From a checkpoint of a small transformer trained on Wikipedia: attention and MLP in parallel.
Each number is 128 + 24 x the weight over its row's rms, rounded and kept within 0 to 255. Layers, rows and columns count from 0. The size above them is the row's rms in percent of the matrix's.

# layer 5 MLP down (transposed), 384x96, rms 0.0743, rows 178-201, columns 0-95
size [ 99 100  90 107  98 104  93  91 100  97 102 104 106 106  94 103 103 100 105 101 113  96 103 106]
[[126 171 100 105 122 158 139 136 115  93 144  85 165  62  84 160 139 130  87 173 140 145 118 127 127 136 155 141 120 109  71  51 138 139 139 118 122 136 114 111 163  72 128 166 123 131 109 130 127 177 137 137 145 120 155 134 112 104 112 126 159 126 149 151 115 131 144  99 138 140 126 140 134 142 118 143 133 137 113  92  96 145 134 147 107 149 149 131 139 109  92 140 123 147 101 130]
 [172 142 112 133 127 176 111 131 182 110 151 139 113 182 102 149  78 134 119 143 119 119 145 185 142 119  73 135 129  92 150 115 116 137 115 145 157 121 144 123 160 134 157  93 119  79 120 134 156 101  89 125 117 147 131 120 118 132 101 139 139  91 116 130 104 115  99 121 109 137 120 149 124 132 137 105 152 157 150 150 104 100 137 143 183 126  98 147 106  87 124 119 135 177 127 114]
 [133 119  81 101 127 157 136  83 127 153 126 148 104  97 121 154 135 142 110 122 126 136 171 139 112 118 155 165 115 113  83 123 109 129 143 152 123 128 150 123 172  93 176 158 129 121  88  82 105 169  97  91 128 130  92 179 143 163 139 132 115 116 135  93 134 121 127 160 170  96 152 153 134  95 129 181 123 130 128 124 146 112 133 140 129 155  99 144 120 131 109 142 149 116  93  98]
 [122 155 130 119 121 134  99 128 149 142 149 150 154 102 148 115 127 127  95 138  85 162 124 139 131 132 108 114 118 140 128 111 125 120  86 139 131  79 115 175 120 110 164 105 119  78  90 163 148 167 124 135 144 116 161 108 127 189  99 164 168 153  89 137 126 122 116 146 146 153  99 152  99  72 170 117 156 126 137 124 110  77 144 103 127 152 131 102 118 111 146 118 109 125 114 153]
 [142 126 116 104 153 163 121 123  60 162 112 177 127 140 113 114  87 145 124 135 166 132 166  62 127 159 124 128  82 118 130 153 123 147 148 105 136  78 113 116 138 139 116 161 150 192 113 109 138 140 141 129 118 127 117 176 120 135 145 124 109 107 129 143 104 156 137 128 141 134 119 152 114 105 113  73 167 106 134 101 132 130 122 110  81 120 117 166 158 135 128 134 116 118 151 138]
 [144 103 170 146 141 145 116 133 120  92 117 146 126 122 111 149 120 105  94 108 152 138 113 157 102 139  92 137 140 168 135  89 136 180  82 107  85 147 172 158 167 114 144 140 116 113 134 134  60 103  96  70 152 155 152 126 130 132 129 132 166  95 133 117 125 139 137 144 132 134 132 148 105 153 127 125 190 139 112 139 109 154 141 131 104 138 139  95 127 114  92 120 115 128 101 153]
 [117 145 165 141 120 168 105 135 119 154 167 152  95 159 143 104 114 140 141 109 133  89 104 137 120 177 113 154 134 148 153 119 150  83 104 150 145 185 185 118 138  98 116 123 134 120 129 140 164 162 124 129 140 128 137 126 129 123 149  96 130 137 136 141 139 175 113 103 110 121 114 117 112  99 122 151 129 153  96  96 104 122  95 136  94 150  74  89 122 132 110 108  99 102  92 171]
 [127 139 134 135  91  70  99 128 163 124 101 127 131 122 106 135 137 164 156 109 100  82 110 117 108 156 100 124  97 141 104 164 141 126  88 109 127 145 122 103 146 155 100 164 125 122 144 134 121 101 108 101 146 126 148 129 148 108 127 130 127  91 157 193 106 142 145 136 153 147 147  86 157 116 165 137  78 152 137 179 109 152 120 131 129 111 125 117 150 171  90 123 164 151 124 111]
 [134 113 128 107  83 109  87 179  89 101 106 168 135 106 134 151 116 141 148 121 122 110 104 111 113 135 154 170 111  91 168 130 136 109 134 128 134 106 159 115  94 148 156 132  84 148 103 124 113 113 115 153 136 132 114 149 174 126 153 131 123 160 173  96 117 138 129 150 113 154 172 102 111 132 159 112 108 112 116 147  86 126 111 105 135  94 157 158 139 160 110 184 105 146 116 124]
 [109 126 100 155 113 197 147 153 112 128  79 135 146  89 116 153 123 131 116 153 111 138 165 128 133 106 104 109  98 101 146  97 103 150 145  79 104 132 169 151 115 135 109 101 125 156  96 119 138 179 125 136 141 175 119 118 141 148 150 154 163 173 144 116  85 109 109 131 110  94 119 119 100 139 131 116 129 153 127 121 112 116 145 154 154 126 124 168 169  97 144 124 117 134  82 129]
 [133 134 102 138 151 113 173 126 122 127 100 154  80 135 102 136 134 152 100 128 132 103 163 132  91 132 158 145  69 129 151 111  74 136 140 151 179 147 134 143 111 163 170  89 102 129 117 128 135 104 123 157 136 115 146 192 115 128 140 135 111 126 156  87 147  92 106 119 111 149 121 103 129  93 116  94 104 113 154 121 108 171 175 115 123 130 119 167 132 113 131 135 136 119 147 106]
 [110 182 113  66 133 112 126 140 135 158 124 131 136 132  96 123 120 128 116 130 119 110 110  84 120 169 144 119 168 132 129  85 125 105 110 127 137 108 115 140 138 113 127  96 146  96 149 129  97 123 101 119 124  85 166 109 182 132  76 174 127  92 145 148 109 174 128 129 121 150  93 112 140 133 158 125 124 166 146 168 109 133 138  80 130 120 144 163 155 119 148 117 167 154 137 120]
 [ 98 157 155 144 112  91 102 176 147 160  71  88 116 137 132  86 159 149 181 153 151 119 150 152 146 149 128 132 126 135 134 133 107 126 145 131 147 159 133 126 122 111 120 136 135 122 129 118  96 195 123 126 132 119 115 134  91 110 120 132 107 124 167 102 147 152 137 128 116 124 107 101 102 127  89 140 157 168 131 133  75 159 115 114 119  85 132 145 148 148 118 112 108 124  70  98]
 [ 66  87 136 153 129  84 171 132 111 120 136 152 118 150 140 141 108 146 141 154 141 127 137 133 133 120 144  97 174  93 155 113 111 122 128 161 119  88 171  98  64 158 148 117 132 153 138 107 167 132 107 160 122 119 117 147 157 146 104 115 117 135 120 127 161 145  84 127 120 143 175 109 123 111 141 136 130 139 104 104 164 119  97  98 153  97 117 117 159 123 103  93 141 106 160 144]
 [141  71 148  98 138 133 110 139 109  96 105 156 109 143 149 119 102 129 141 107 140 143 115 142 160 102 148 148 113 170 135 171 134 107 154 138 154 138 115 128 143  98  82 132  93 160 134 152 111 140  88 143  96  97 120 123 139 109  77  85 125 144 139 141 175 182 175 134 122 103 131 124 109 134 126 123 109 101 135 166  91 156 135 121 118 161 114 142 127 165  86 103 139 150 132 145]
 [150 133 141 153 132  93  95  95 150 135  76  93 154  89 144  95 120 136 115 136  83 111 153  85 171 143 172 156  88 159 120 154 145 130 141 119  98 140 111 120 140 121 144 113 129 141  73 101 104 155 100 144 140 163 105 166 107 151 112  99 135 135 148 167 128 153 116 124 135 127 134 136  96 167  98 166 124 125 138 179 128 106 109 119 120 157 143 110 117 115 131 125 158 129 138  98]
 [139 139 118 131 159 108 160 153 162 119 136 103 112 104 113 111 104 160 121 124 113 148 119 134 148 138 155 148 130  86 127 127 123 130  67 108 146 114 175 145  97 126 154 123 133 102  97 118 118 120  87 109 139 150 136 131 116 132  92 106 118 117 104 106 132 119 152 130 147 110 206 156 151 123 115  73 138 109 151  87 144 147 173  84 169 118 101 135 143 114 164 151 163 151 133 136]
 [137 144 136 152 147 132 146 116 117 117 112 185 119 103 118 138 142 146 157 155 116 140 153 123 158 110 111  73 181 132 137 125 135 138 120 124 107  82 113 145 120  67 113 113 174 142 121 134  81  69 136 147 140 121 146 136 137 137  98 107 127 106 137 112 130 106 179 139 102 125 155 145 142 152 104 137 162 132  98  87 183  94 131 116 118 125 135 126  94 129 151 164 131  85 131 121]
 [147 155 133 128 151 155 105 116 107 130 128 188 157 107 137  63 118 148 139 134 114  97  95 102 142 114 142  91 135  84  89 126 120  89 170 100 133 123 145 114 131 127  94  87 174 201 117 146 146 135 142 140 119 160 125 146 150 127 143  99 142 131 156 122 154 139 137 152 154  86 133 132 132 130 154 139 146  95 124 146  90 104 118 120 129 133 140  93 125 126 129 155 148  91 101 127]
 [147 145  84 146 127 105 180 138 150 129 145 151 150 127 102  97 110 169 144 116 160  96  99  87 100 143 146 114 127 188 142 106 122 129 159 128  97 121 119 100 133 120 118 157 129 143 130 100 147 128 180 118 131 151 168 102 133 175 143 116 104 135  94 123 128 101  95 110 161 154 101 107 121 141  95 116 146 121 127 133 126 113 130  98  84 119 107 100 135 144 144 183 120  93 140 163]
 [105 112 139 139 130  76 137 131 148 105 134 130 140 159  99 166 129  86 138 154 108 104 126 105 110 148 133 151  93 155 127 166  96 152 178 143 127 106 128 119  81 112 115 189 146 161 128 127  73 114 159 153 123  84 151 151  94  78 148 140 149 136 122 126 163 116 112 165 117  94  90 102 128 119 111 131 114 113 129 118 161 164 114 136 150 134 130 136 126 142 113  99 124 155 150 133]
 [182 134 160  84 101 101 134 193 122 131 111 106 166 137 129 126 131 130 152 124 117 120 101 121 118 107 130 102  95 141 131 128 104 128 132 114  45 136 153 128 161 126 107  90 134 114 134 138 113 145 139 125 147 129 101 150 129 110 117 137  76 142 164 110 119 108  86 165 139 141 113 132  91 101 163 152 126 138 124 122 180 166 150 118 138 132 111 124 132  98 163 127 156 161 119 161]
 [130 133 124 110 130 136 150  84 107 149  85 159 122 154 165 109 117 125 132 109 112 106 158 110 100 129 140 112 181 108 147 123 130 114 152 134  96 121 127  98 140  96 147 136  88  71 100 112 184 125 123 150 165 154 139 153 101 165  98 111 152 132  91 104 122 135 157 109 121 154 119 103 170 133 137 159 114 142 104 176 131 154 142 149 135 117 111 153 130 115 133  86 169  91 109 121]
 [123 134 107 114 152  81 137  84 164 123 132 138 117 141 143 119 100 134 140 141 120 143 131 120 145 162 128 117 139 170 137 130 120 149 127 116 123 190 111 133  94  96 141 127 184 107 116 126 125  98 102 134 127 113 135 120 134 135  71 121 163 155 144 158 104 113 116 168  82 123 128  82 124 128 142 141 122  85 109 153  87 156  93 148 134 119  91 164 173  85 158 131 130 112 106 156]]
# layer 5 MLP gate, 384x96, rms 0.0926, rows 179-202, columns 0-95
size [ 97  94 107 105 105  91  94 105 102 121  96 101 103  97  98  99  95 108 103 110 102  95  99 100]
[[145 127 174 133 153 137 120 134 170 137 175 116  97  99 130  95 118 125 127 131  89 119 168 133 123 138 114 109 127 140  83 128 130 124 139 103 134 120  82 144  92  91 123 120 157 162 138 179 119 158 167 141 137 127 143 150 165 118 150 136 111 166 124 115  82 107 157 115  97 156 159 160  90 111 141 119 117 130 110 138 105  85 104  92 120 130 118 137  87 166 140  96 142 143  96 104]
 [124 108 135 151 109 133 102 104 151  96 128 144 144 147 145 154 143 105 160  98 137  99 104  99 123 118 149 104  66 154 131 142  95 125 130 150 112 123 123 168 118 108 170 137 167 145 139 117 116 163 101  97 133 123 131  92  86 141  96 203 111 143  77 158 141 171 123 125 153 111 138 117 141  96 120 151 123 137 139 136 142 132 113 129 148 105 128 171 143 109 141  93 103 175 141 132]
 [130 110 111 143 116 162 124 140 153 139  67 129 136 146 180 161 105 112 174  98 132 120 113  95 100 131 147 116 131 147 119 109 111 128 136 151 106 117 112 109 128 136 167 106 165 169 102 135 187 120 152 145 148 138 132 110 126 135  98 127 100 122 114  94 129 160 171 136  93 118 116  90 115 100 143 130 149 117 156 167 120 104 116 133  97  93 157 164 100 124  87 113 175 119 118 100]
 [118 128  85 127 137 126 129 108 163 128 115 149 138  69  97 108  82 137 117  97 139 123 163 147 128 112 131 144 119 126 133 114 119 103 186 100  98  51 136 130 104 117 132  94 132 142 141 122 130 162  99 144 104 157 134 151 105 102 106 138 118 106 171 121 147 159 141 114  69 143 155  91 106 145 147 161 152 116 124 147 141 177 123 127 115 142 174 131 146 129 144 132 116 139 156 134]
 [154 107 131 137 183 121 148 120 101  99  95 140 104 156 126 147 131 129 148 103 134 134 108 145  99 183 139  95 160 134 148 124 134 119 145 142 127 167 128 160 172 128 142  95 119 151 150 164 151 156  91 117 112 119 133  95  81 132 108 158 121 103 145 141 132 145 127 167  92 108 138 153 106 106  58 118 123 151 126 143 112 148 123  96  96 110 136 103 105 124 144 114 158 150 106 180]
 [148  92 134 143  97 151 109 143 153 144 129 122  88 128  85 113 165 136 103 122 139 109 157  52 163 124 123 167 140 105 129 117 147  91 136 141 134 149  73 129  95 158 136 136  94 142 132 169 124 123 119 106  71 128 140 127 150 125 119  90 103 126 123 131 140  88 142 141 117 147 175 135 125  95 152 104 145 150 101 100 135 112 109 114 116 110 157 159 111 107 129 159 149 169 119 124]
 [ 98  98 117 137 119 126 116 141 121 162  71 108 124 106 140 130 101 162 118 123 150 151 145 106 129 131 145 123 158 107 134  90 106 137 142 113 156 106 163 103 152 109 145 135 187  95 105  87 148 149 141 115 135 123 114 176 146 137  95 132 156 135  87  86 150 114  94 101 118 161 157 160 104 135  92  96 105 107 141  69 163 158 134 151 158 117 112  98 117 127 147 136 121 122 130 135]
 [149 121 130 127 131 123  95 121 162  85  93 124 113 143  84 210  94 102 103 121 125 114 162 138 163 140 132 105 127 108 153 105 129 115 115 147 124 132 122 133 112 124 144 124 148 129  76 149 102 146 149 110 107 149 117 155 119 126 155 190  94 135 173 102 106 136 129 160 132 143 153 156 115 126 111 146  93 114 119 132 119 106 126 121 129 147 125 105 151 122 101 107 127 118  75 191]
 [121 162 125 139 103 169 147 131 121  95 156 160 134 145  89 137 129 120 152 131 102 114 150 145 123 148 140 153 151 101 150 129  63  90  91 122 124 126 115 130 161 151 164 144  74 115  77 106 135 118 136  86 114 147  89 158 103 171 155  98 113 104 125 158 117 106 135 110 132 157 123 116 134 140 132  98 154 112 140  88 119  91 143 163 157 137 104 162 146  92 119 128 109 125 103 134]
 [182  69 141 145 100 105 157 108 154 167 138 131 122 147  80  99 144  94 144 109 116 127 161 110 118 127 122 149 128 142 149 156 116 144 107 127 130 140 131  98 122 158 134 172 137 139 110 147 116 161 159  65  85 127 122 138 107 154 135 132  98 140 121 123  95 148 104 131  84 138 144 119  96 142 112 125 125 162 107  94 133 130 108  64 141 125 135 132 115 130 134 112 164 154 150 172]
 [117 127  92 136 117  96 158 146 136 138 145 141 127 144 133 126  59 118  65 184 117  76 124 139 178 111 169 143 112 135  91 158 111 131  96 141 122 131 120 126 104 125 142 142 130 153 132 150 123 119 118  80 114 126 131 116 123 131 126  99 139 128 147 147 180  91 125 147 154 154 145 139 123 103 165 132 114 119 148 175 143 144  69 152 134 165 133 161 161 135 144 112 126 137 132 137]
 [122 102 114 126  93 172  81 109 148 145 119 129 147 121 161 150 116 137 150 123 142  90 136 164 124  76 102 157 148  99 131 155 141 147 129 171 111 151 130 154  89 131 121 115  76 132 106 134 107 110 102 125 116 119 101 116 147 140 132 166  97 131 122  91 107 118 115 138 105 143  99 127  92 128 141 158 125 150 118 131 151 162 121 141  95 153 171 151 114 155 124 161 154 204 110 117]
 [137 141 115 107 149 187 174 119 131 110 114 128 166  84  88 146 162 144 104 175 100 110 129 129 157 112 162 136 128 113 126 111 159 132 147 133  93 121  93 107 138 154 119 131  98 132 105 112 129 123  98 171 103 142 102 105 127 123 135 157 107 173 134 160 149 159  90 106 141 113 155 130 123 170 123 128 108 131 145 139  87 113 105 115 136 155 178  97 122 114  86  96 104 115 149 126]
 [164 121 118 122 115 112 149 110 111 127 112 134  96 158 137 135  99  90 158 141 126 161 118 126 128 148  89  66 141 139 149 161 131 119 133 167 114  91 181  97 120 126 109 143  92 145 126 112 160 142 170 115  90 139 126 122 130 134 133 152 122 146 115 137 132 154 141 155 141 187 146 119 156 111  99 132  95 169 169 159 117 103 122  95 160 170 126 137 104  84 111  99 134 114 101 115]
 [119 123 117 102 117 144 160  76 121 109  48 177 142 118 114 134 153 112 133 141 137 141  81 130 184 149 134 124  91 146 118 136 105 114 115 149  93 118 161 151 114 150 121 136  95 111  87 142 174 120  81 144 148 161 123 143 121 147 105 159 115 127 145 132  87 126 109 144 148 134 128 111 102 104 123 125 146  98 129 136 130  77  98 155 172 138 154 132 136 149  97 125 143 136 120 113]
 [116  89 119 139 131 150 142 116  66 137  87 118 134 114 116 117 117 120 139 121 106 125 169 126 157 123 123 167 164 147 153 118 155 169 114 171 117 122 159 138 154 109 146 152 119 134 128 109 146 119 137  97 126  72 131 144 119 103 128 127 114 122 191 123 125 143 136 139 125 124 125 160 103  89  71 149 120 139 128 153 115 153 106 149 155 170 121 161  93 113  83  95  90 152 151 109]
 [ 92 109 176 127 162 156 119 102 123 134 128 140 104 120  99  85 116  92 124 167 120 114 170 171 125 123 114  81 157 121 102 139  97  84 147 149 130 112 112 152  77 137 156 113 135 138 106 137 122 136 169 120 153 104  82 141 137 166 100 116 127 119  84  78 146 141 191 114 142 117 138 120 154 166 118 103 150 143 126 148 110  98 125 117 111 123 146 139 109 117 131 123 154 141 133 141]
 [155 119 135 132  90 105 130 120 131 130 136  98 150 113 138 166 170 118  79 125 115 131 121  81 150 101 102 146 143 138 103 113  96 151 100 190 139 172 101  92 133  99 151 129 107 109 138  98 153 130  93 169 108 131 150 127 128 128 123 141 120 138 100 135  83 119 135  81 117 119 154 125 117 118 108 142 126 122 144 133 158 197 138 122 164 144 157 141 135  97 160 114 129 128  79 106]
 [139  91 125 109 143 113 141 130 106  93 139 171 108 153 132  84 103 126 129 150  77 126 135 146 151 124 130 134 104 127 125 150 130 124 100 147 112  75 141 135 109  81 124 139 124 127 134 162 134 120 115 112 100 119 138 124 139 184 126 132 128 130 128 134  92 143 169 130 138 119 159 113 161 111 138 135 141 148 127 104 132  67  76 155 158 107 165 132  91 171 143 149 150 154  59 107]
 [133 110 109  95 103 116 141 120  95 148  82 129 133 139  97 109 115 116 153  92  79 194 130 135 143 108 149 128 122  81 126 149 133 167 122 103 109  88 123 133 138  85 203 126 115 182 130 127 146 137 169 134 118 125 104 130 119 137 154 185 118 126 164 120 111 153 136 161 140 115 157 123 145 137 114 142 159 152 118 117 140 134 136 129 158 132 111 107 136 135 153  86 103 152 136 129]
 [149 130  77 132 145 107 100  81 154  91 131  92 136  87 156 137  97 130 106 108 106 125 134 180 135  92 113 118 141 113 147 149 111 132 169 107 110 128 145 155  89  88 128 142 129 135  89 154 146 162 107 146 134 167 123 143 101 111 114 111  85 134 162  89  90 145 152 140 141 152 130 110 115 148 120 121 160 131  89 135 156  82 110 112 151 139 130 126  91 172 128 131 149 133 135 119]
 [153 137 138 124  99 128 125 113 138  91  99 150 110 155 173 119 141 182 117 133  82 175 140 134  77 113 146  91 158 128 119 101  95 116 115 103 148 116 123 102 126 113 163 157 159  97 121 114 141 155 128 124 138 119 144 124 135 137 124  86 112 121 102 116 123  79 124 135 157 133 137 100 138 112 146 131 110 120 127 121 146 161 158 115 139 195 101 173  74 108 156 100 153 128 134 149]
 [100  95 140 113 106 143 152 175 121 152 162 125 167 139 142 129 126 112 115 178 104 121 132 138 120 120 104 139 103 120 102 118 161  99 102 138 105 166 108 132 123 136 107 101 140  93  74 144 128 152 123 120 152 215  94 118 142 106 117 131 110 126 116 103  82 130 137 150 121 133 129 110 162 126 150 134 146 139 126 109 115 126 112 119 171 172 136 162 135 155 131 159 182 141  93 134]
 [169 135 108 146 129 132 108 164 110 131 130 143 131 148 152 143  92  97 117 133  78 102 113  92 140 162 119 149  63 119 124 140 158 137 162 143 138  96 131 135 182 123 154 113 143 139 144 150 154 130 124 124  98 151 138 138 136  59 127 107 127  99 100  96  93 128 109 103 121 113 100 104  79 123 137 139 130 144 176 159 105 163  99 120 144 163 132 146 138 158 108 160 119 135 124 114]]
# layer 5 MLP up, 384x96, rms 0.0828, rows 179-202, columns 0-95
size [ 96  88 108 102 105  94  95 103 100 101 101 105 106  93 102 104 103 106 103 115  96  99 106 103]
[[109  86 101 120 135 148 128 167 118 147 105  95 155 157 115 115  95 122 117 146 145 129 106 148 117 154 119 143  57 135 118 148 111  93  89 145 118 104 146 141 111 163 124 129 100 116 130 134 101 122 134 123 142 135  71 166  94 146 104 151 118 134 120 139 181 154 139 146 119 113 121  99 136 162 153 133 134 114 116 191 117 163 111 103  99 103 101 110 160 138  96 160  95 125 135  99]
 [152 125 142 109 132 142 170 100 118 127 149 129 133 120 110 133  88 136 139 140 127 114 129 108 133  87 105 130 142 156 150 110 121 157 140 135 155 126 111  95 109 129 119 170 116 176 140 132 195 129 134 137  94 119 148 111 115 132 128 103 113  84 103  98 134 147  88 132 147 132  73 180  81 128 130  94 161 130 108 136 124 111 112 132 189 139 160  98 151 174  88 127 108 115 147 116]
 [116 152 132 162 148 127 141 118 147 181  83 188 138 120 128 160  94 133 150 115 103 133 162 165 150 130 127 188 125 109  83 138 123 101 119 136 138 180 165 115 125 168  96  85 119 136 108  95 111 148  99 128 148 154  99 102 134 121 153 170 117 163 101 114 179 110 131 109 154 125 129 117 140 130 129 101 131 129 122 122 120 144 139 134  87 128 124 117 140  88 115 125 126 117 123  90]
 [ 92 104 148 152 141 122 106 142 144  86 131 119 167 126 158 114 145 132  97 161 104  90 117 200 128 114  91 103 103 155 142 145 181 110 118 132 136 151 135 164 125 127 142 151  90  89 154 110 150 156 132 143 164 173 141  83 100 139 147  93 134 142 103 142 117  94 113 122 127 129 116 134 114 113 113 134  81 134 125 149 114 107  98 144 157 132 139 141 128 118  95 107 163  91 143 119]
 [131  79 110 134 110 163 158 137 109 138  97 122 112 123  89 114 126 117 112 137 145 121 173 127 160 124 130 121 120 121 109 137  81 141 150 106 175 156 133 101 146 164 133  90  89 168 181 116 152 148 101 144 153 151 136 155 140 111 123 139 112 115 101 132 140 122 130 163 100 149 112 187 121 121 114 137 126 127 136  59 116  96 136  82  97 144 153 111 113 116 142 152 121 139 148 163]
 [ 98 108 129 124  83 155 150 146 130 146 105 127 129 105 107 166 110 135 153 139 170 154 120 128 145 148 103 100 106 128 140 119 128 121 137 135 139 109 120  57  97 138 117 115 112 104  74 128 126  77 179 118 133 161 136 104  98 148 143 111 135 128 140 149 142 150 142 139 128 145 190 128 137 101 135 118  95  91 167 118 160 106 117 124 105 118 117 128 140 104 124 154 174 187 109 149]
 [113 121 131 121 153  94 140 128 109 164 126 119 127 111 145 118 130 104 108 153 150 149 158 154 142 113 202 134 138 147 137 121 124 149 150 147 102 112  83 149 117 133 128 108 156 148 145 119 117 113  89 133 136 116 109 115 102 155  88 128 133 122  96  59 132 121 134 149 127 105 117 160 116 130  70 109 181 111 140  81 150 100 147 144 124 106 129 157 148 110 168 158  86 117  85 128]
 [144 141 111  69 118 128 146  81 131 105 137 113 119 132 162  94 106  97 131 110 116 119 112  72 136 106 110 146 122 117 109 140 127 142 146 130  93 134 124 121 144 135  98 103 170 129 178 147 135 117 137 132 150 129 138 156 123 128 157 100 151 112 127 136  94  84 169 129 123 160 129  84 166 139  73 112 114 108 162 101 120 157 167 175 133 135 145  96 142 149 136 157 133 120 179 118]
 [133 138 167 108 143  78 145 108 102 141 152 123 126 181 115  79 145 104 140 143 124 123 113 104 139 147 132 118 101 154  69 150 110 125 148 120 169 160  87  87 146 123 146 132 136  77 178 113 128  80 121 148 133 110 109 166 129 114 108 150  84 148 109 124 142 165 130 102 122 118 141 148 125 103 109 150 124 123 120 133 101 148 164 122 111 101 156 140 120 160 169 123 134  93 110 138]
 [151 119 103 122 137 125 173 150 113 139 160 108 117 132 114 137 138 106 166  85  91 164 164 139 135 100 144  80 148 104 138 148 111 115 162  75 133 125 129 124 148 118 141 136 176 144 132 149 116 111 169 111 125 107 128 168 122  97 145  68 108 118 126 137  94 116 100 160 127 154  92 128 150  97 110  96 150 128 150 142 129 157 158 149 115 173 135 119 120 151 101 102 119  86 115  99]
 [109 103 115 130 147 132  81 153 127 132  95 106 128  86 127 105 121 130 159 168 133 192 124 160 128 122 108 138 135 130 135  87 197 138 130 115 136 164 141 133  92 112 109 154 128 136  90 122 126 148 137 128  98 114 175 133  49 120 131 149 140 150 106 127 124 132 128  91 138 159 119 116 106 126 144 125 117 149 128 118 137 116  90 178 126 116 165  88 152 141  98 105 105 115 119 144]
 [ 86 134 157 137 125 100  93  98 170  98  96 108 131 161 140 113 106 115  98 151  79 134 115 138 149 133 103 100 162 119  97 149 182 131 142 166 147 102 136 152 134 156  95  95 117  98 122 162 154 145 127 125 146  95 158 120 138 159 124 149 129 126 102 142 161 111 130 137 162  97 136 115 115 114 148 112 122 109  84 133 125 127 146 148 140 155 134 169 110  84 142 174 102 167 114 135]
 [ 91 145 136 136  87  94 163 144  84 106  91 161 115 120 134 135 156 118 132 107 196 109 110 104 145 126 153 157 130 119 110 155 120  93 106 157  99 116 160  95  90 153 113  99  97 138 122  77 127 176  74 147 149 131 147 149 137 157 132 146 157 108 124 155 126 125 117 139 108 146 153 130 150 129 152  82 111 179 124 144 133 152 113 127 133 132 105 135 111 114 131 126 100 139 141 106]
 [166  87 100 165 139 167 142 144  95 114  92 119 111  97 118 168  95 124 124 139 133 109 135 161 121 137 141 152 114 126 127 111 102  86 108 155 108  93 183 122 146 128  88 116 150 146 144 147 143 107 167 128 121 145 107 152 105 110 101 129 128 108 134 111 144 123 142  94 143 132 155 124 132 115 141 105  97  97 159 114  76 155 114 198 115  68 111 135 128 131 142 118 147 117 106 144]
 [134 109 102 156 140 116 112 112 116  99 128 104 135 100 155  92 149 119 168 134  94 124 118  90 130 166 120 134 142 140 134 101 122 145 178 134 142  89 113 120 141  82 164 148 129 133  88 150 163 134 102  91 102 135  58 135 116 111 119 118 113 140 151  97 111 151 147 135 122 128  94 146 125 160 108 174 116 137 165 124 107 150 112 119 118 132 137 142 143 106 121 208 150 124 113 103]
 [118 140 129 144 103 148  94 161 122 123 116 136  91 130 161  86 100 155 152 108 118 137 132 112 119 156 148 152 114  98 157 146 106 147 158 135 112 133 141 109 109 135 119 117 169 123 130 113 125 109 147 111 157 128 137  77 153  96 191  79 130 154 145 174 111 107 117 147 114 126 152 120  85 146 141  99 159 131 111 110 139 169 138 102 163 135 109  91 163 114 183 134 172 133 147 121]
 [141 150 112 140 170 117 134 112 124 173 118 110 151  86 152  94 150 134 163 147 108  91 141  84  99 115 103 118 134 144 107 162 161 109 117 141 128 133 132 150 145 112 119 147 155 152 137 115 161 119 139 115 133 137 121 105  96 129 185 135 159 113 116 153 118 156  98 108 158 127 136 109  83 103 169 124 119 149  80 141  74 103 111 114 134 149 152 121 115 173 162 106  80 145 122 139]
 [114 140 126 145 126 134 100 176 152 132 137 135  84 118 132 150 129 103 141 133 144 130 149 155 121 168 117 160 117 101 153 113  98 139 115 110 133 128 117 156 139 120 147 105  86 101 179  97 126 148 141  91 118 167 117 137 203 114 110 121 127 121 117 116  90 125 134 119 112 160 160 141 137 180 128  90 140  73 112  95 141 118 140 117 105 134 134  76  96 115 147 168 153 160 134 142]
 [195 126 100 103 160 107 123 115 128 156 157 147 152 126  88  95 149 164 142  95 116 109 113 154  80  92 128 119  96 136 119 129 109 119 130 100 108 122 131 112 117 157  90 150 147 123 141 112 158 137 108 128 110 137 133 116 168 121 113 129 127 156 108 166 102 108 140 168 115  98 127 139 140 183 159 161 141 108 144 107 138 110 151 100 134 167 120 129  87 171 142 119 167 105 135 168]
 [161  74 118 124 149 168 123 168 165 104 158 120 144 110 107 139 133 110 153 115  80 143 129 137  87 141 114 168 145 155 117 142  88 124 113 114 130 128 105  68 137  86 143 142 149 135 111 123 125 130 162 131 120  81 123 131 102  56 102 165 152 102 144 117 105 155 132 166 152 137 126 131 143 115 131 109  98 155 120 117 119 171 111 158 120 147 116 138 139 163 127 139 141 114 114 155]
 [103 138 130 104  82 105 148 133 138 122 114 112 143 147 107 147  85 118 167 179 145 149 141 137 100 134  75 149 126 171 130 115 146 107 106 113  90 121 133  85 131 129 120  98 134 118  99 138 144 172 111 127 129 107 161 164 144 113  99 129 141 103  80 105  77 144 150  94 119 169 125 126 172 165 119 144 117 159 143 130 175 117 100 141 159  96 141 142 132 123 140 114  93 112 132 132]
 [118 113 121 113 158 141 158 115 117  80 148 111  85 122  84 168 130 143 160 141  91 130 147  85 111 139 154 131 141 114 124 142 155 132 166 140 165 112 164 149 126 156  94  89 139 135 125 159 128 142 166 106 108 136 129 157 151 157 116 143 109 107 127 162 111 168 144 114 153  99 131 110 137 123 120  88 138 102 148 119 108 153  94 137  57 105 112 124 111  94  83 144 147 131 151 143]
 [142 156 114 147 132 137 148 155 164 141 151  96 131 140 120 151 134 161 104 149 150 108 112 135 141 115 108 152 140 115 126 123 147 110 150 131 115 131 141 151 172 128 120 124 119 136 157 188 101 110 151 164 140 127 105  64  98 122 120 126 108 123 148 105 101 132 153 128 124 100 123 127  99  92 126 115 107 168  94 120 157 141  58 107 150 116 122 116  89 181 158 139 128 179 133  81]
 [115 117 137 118 140 134 106 145 144 148 123  93 113 128 129 126 149 100 107 100 146 119 152 174 118 118 134 144  88 123 104 154 125 139 157 156 104 136 107  88 152 128  90 123 101 124 141 158 152 130 149 125 101 117  79 133 134 110 139 129 123 162 121 125 130  87 102 136  79 148 117 124 115  89 138 121 123  85 188 149 133 157 174 125 126 114 134 121 171 169  83 103 164 165  70 137]]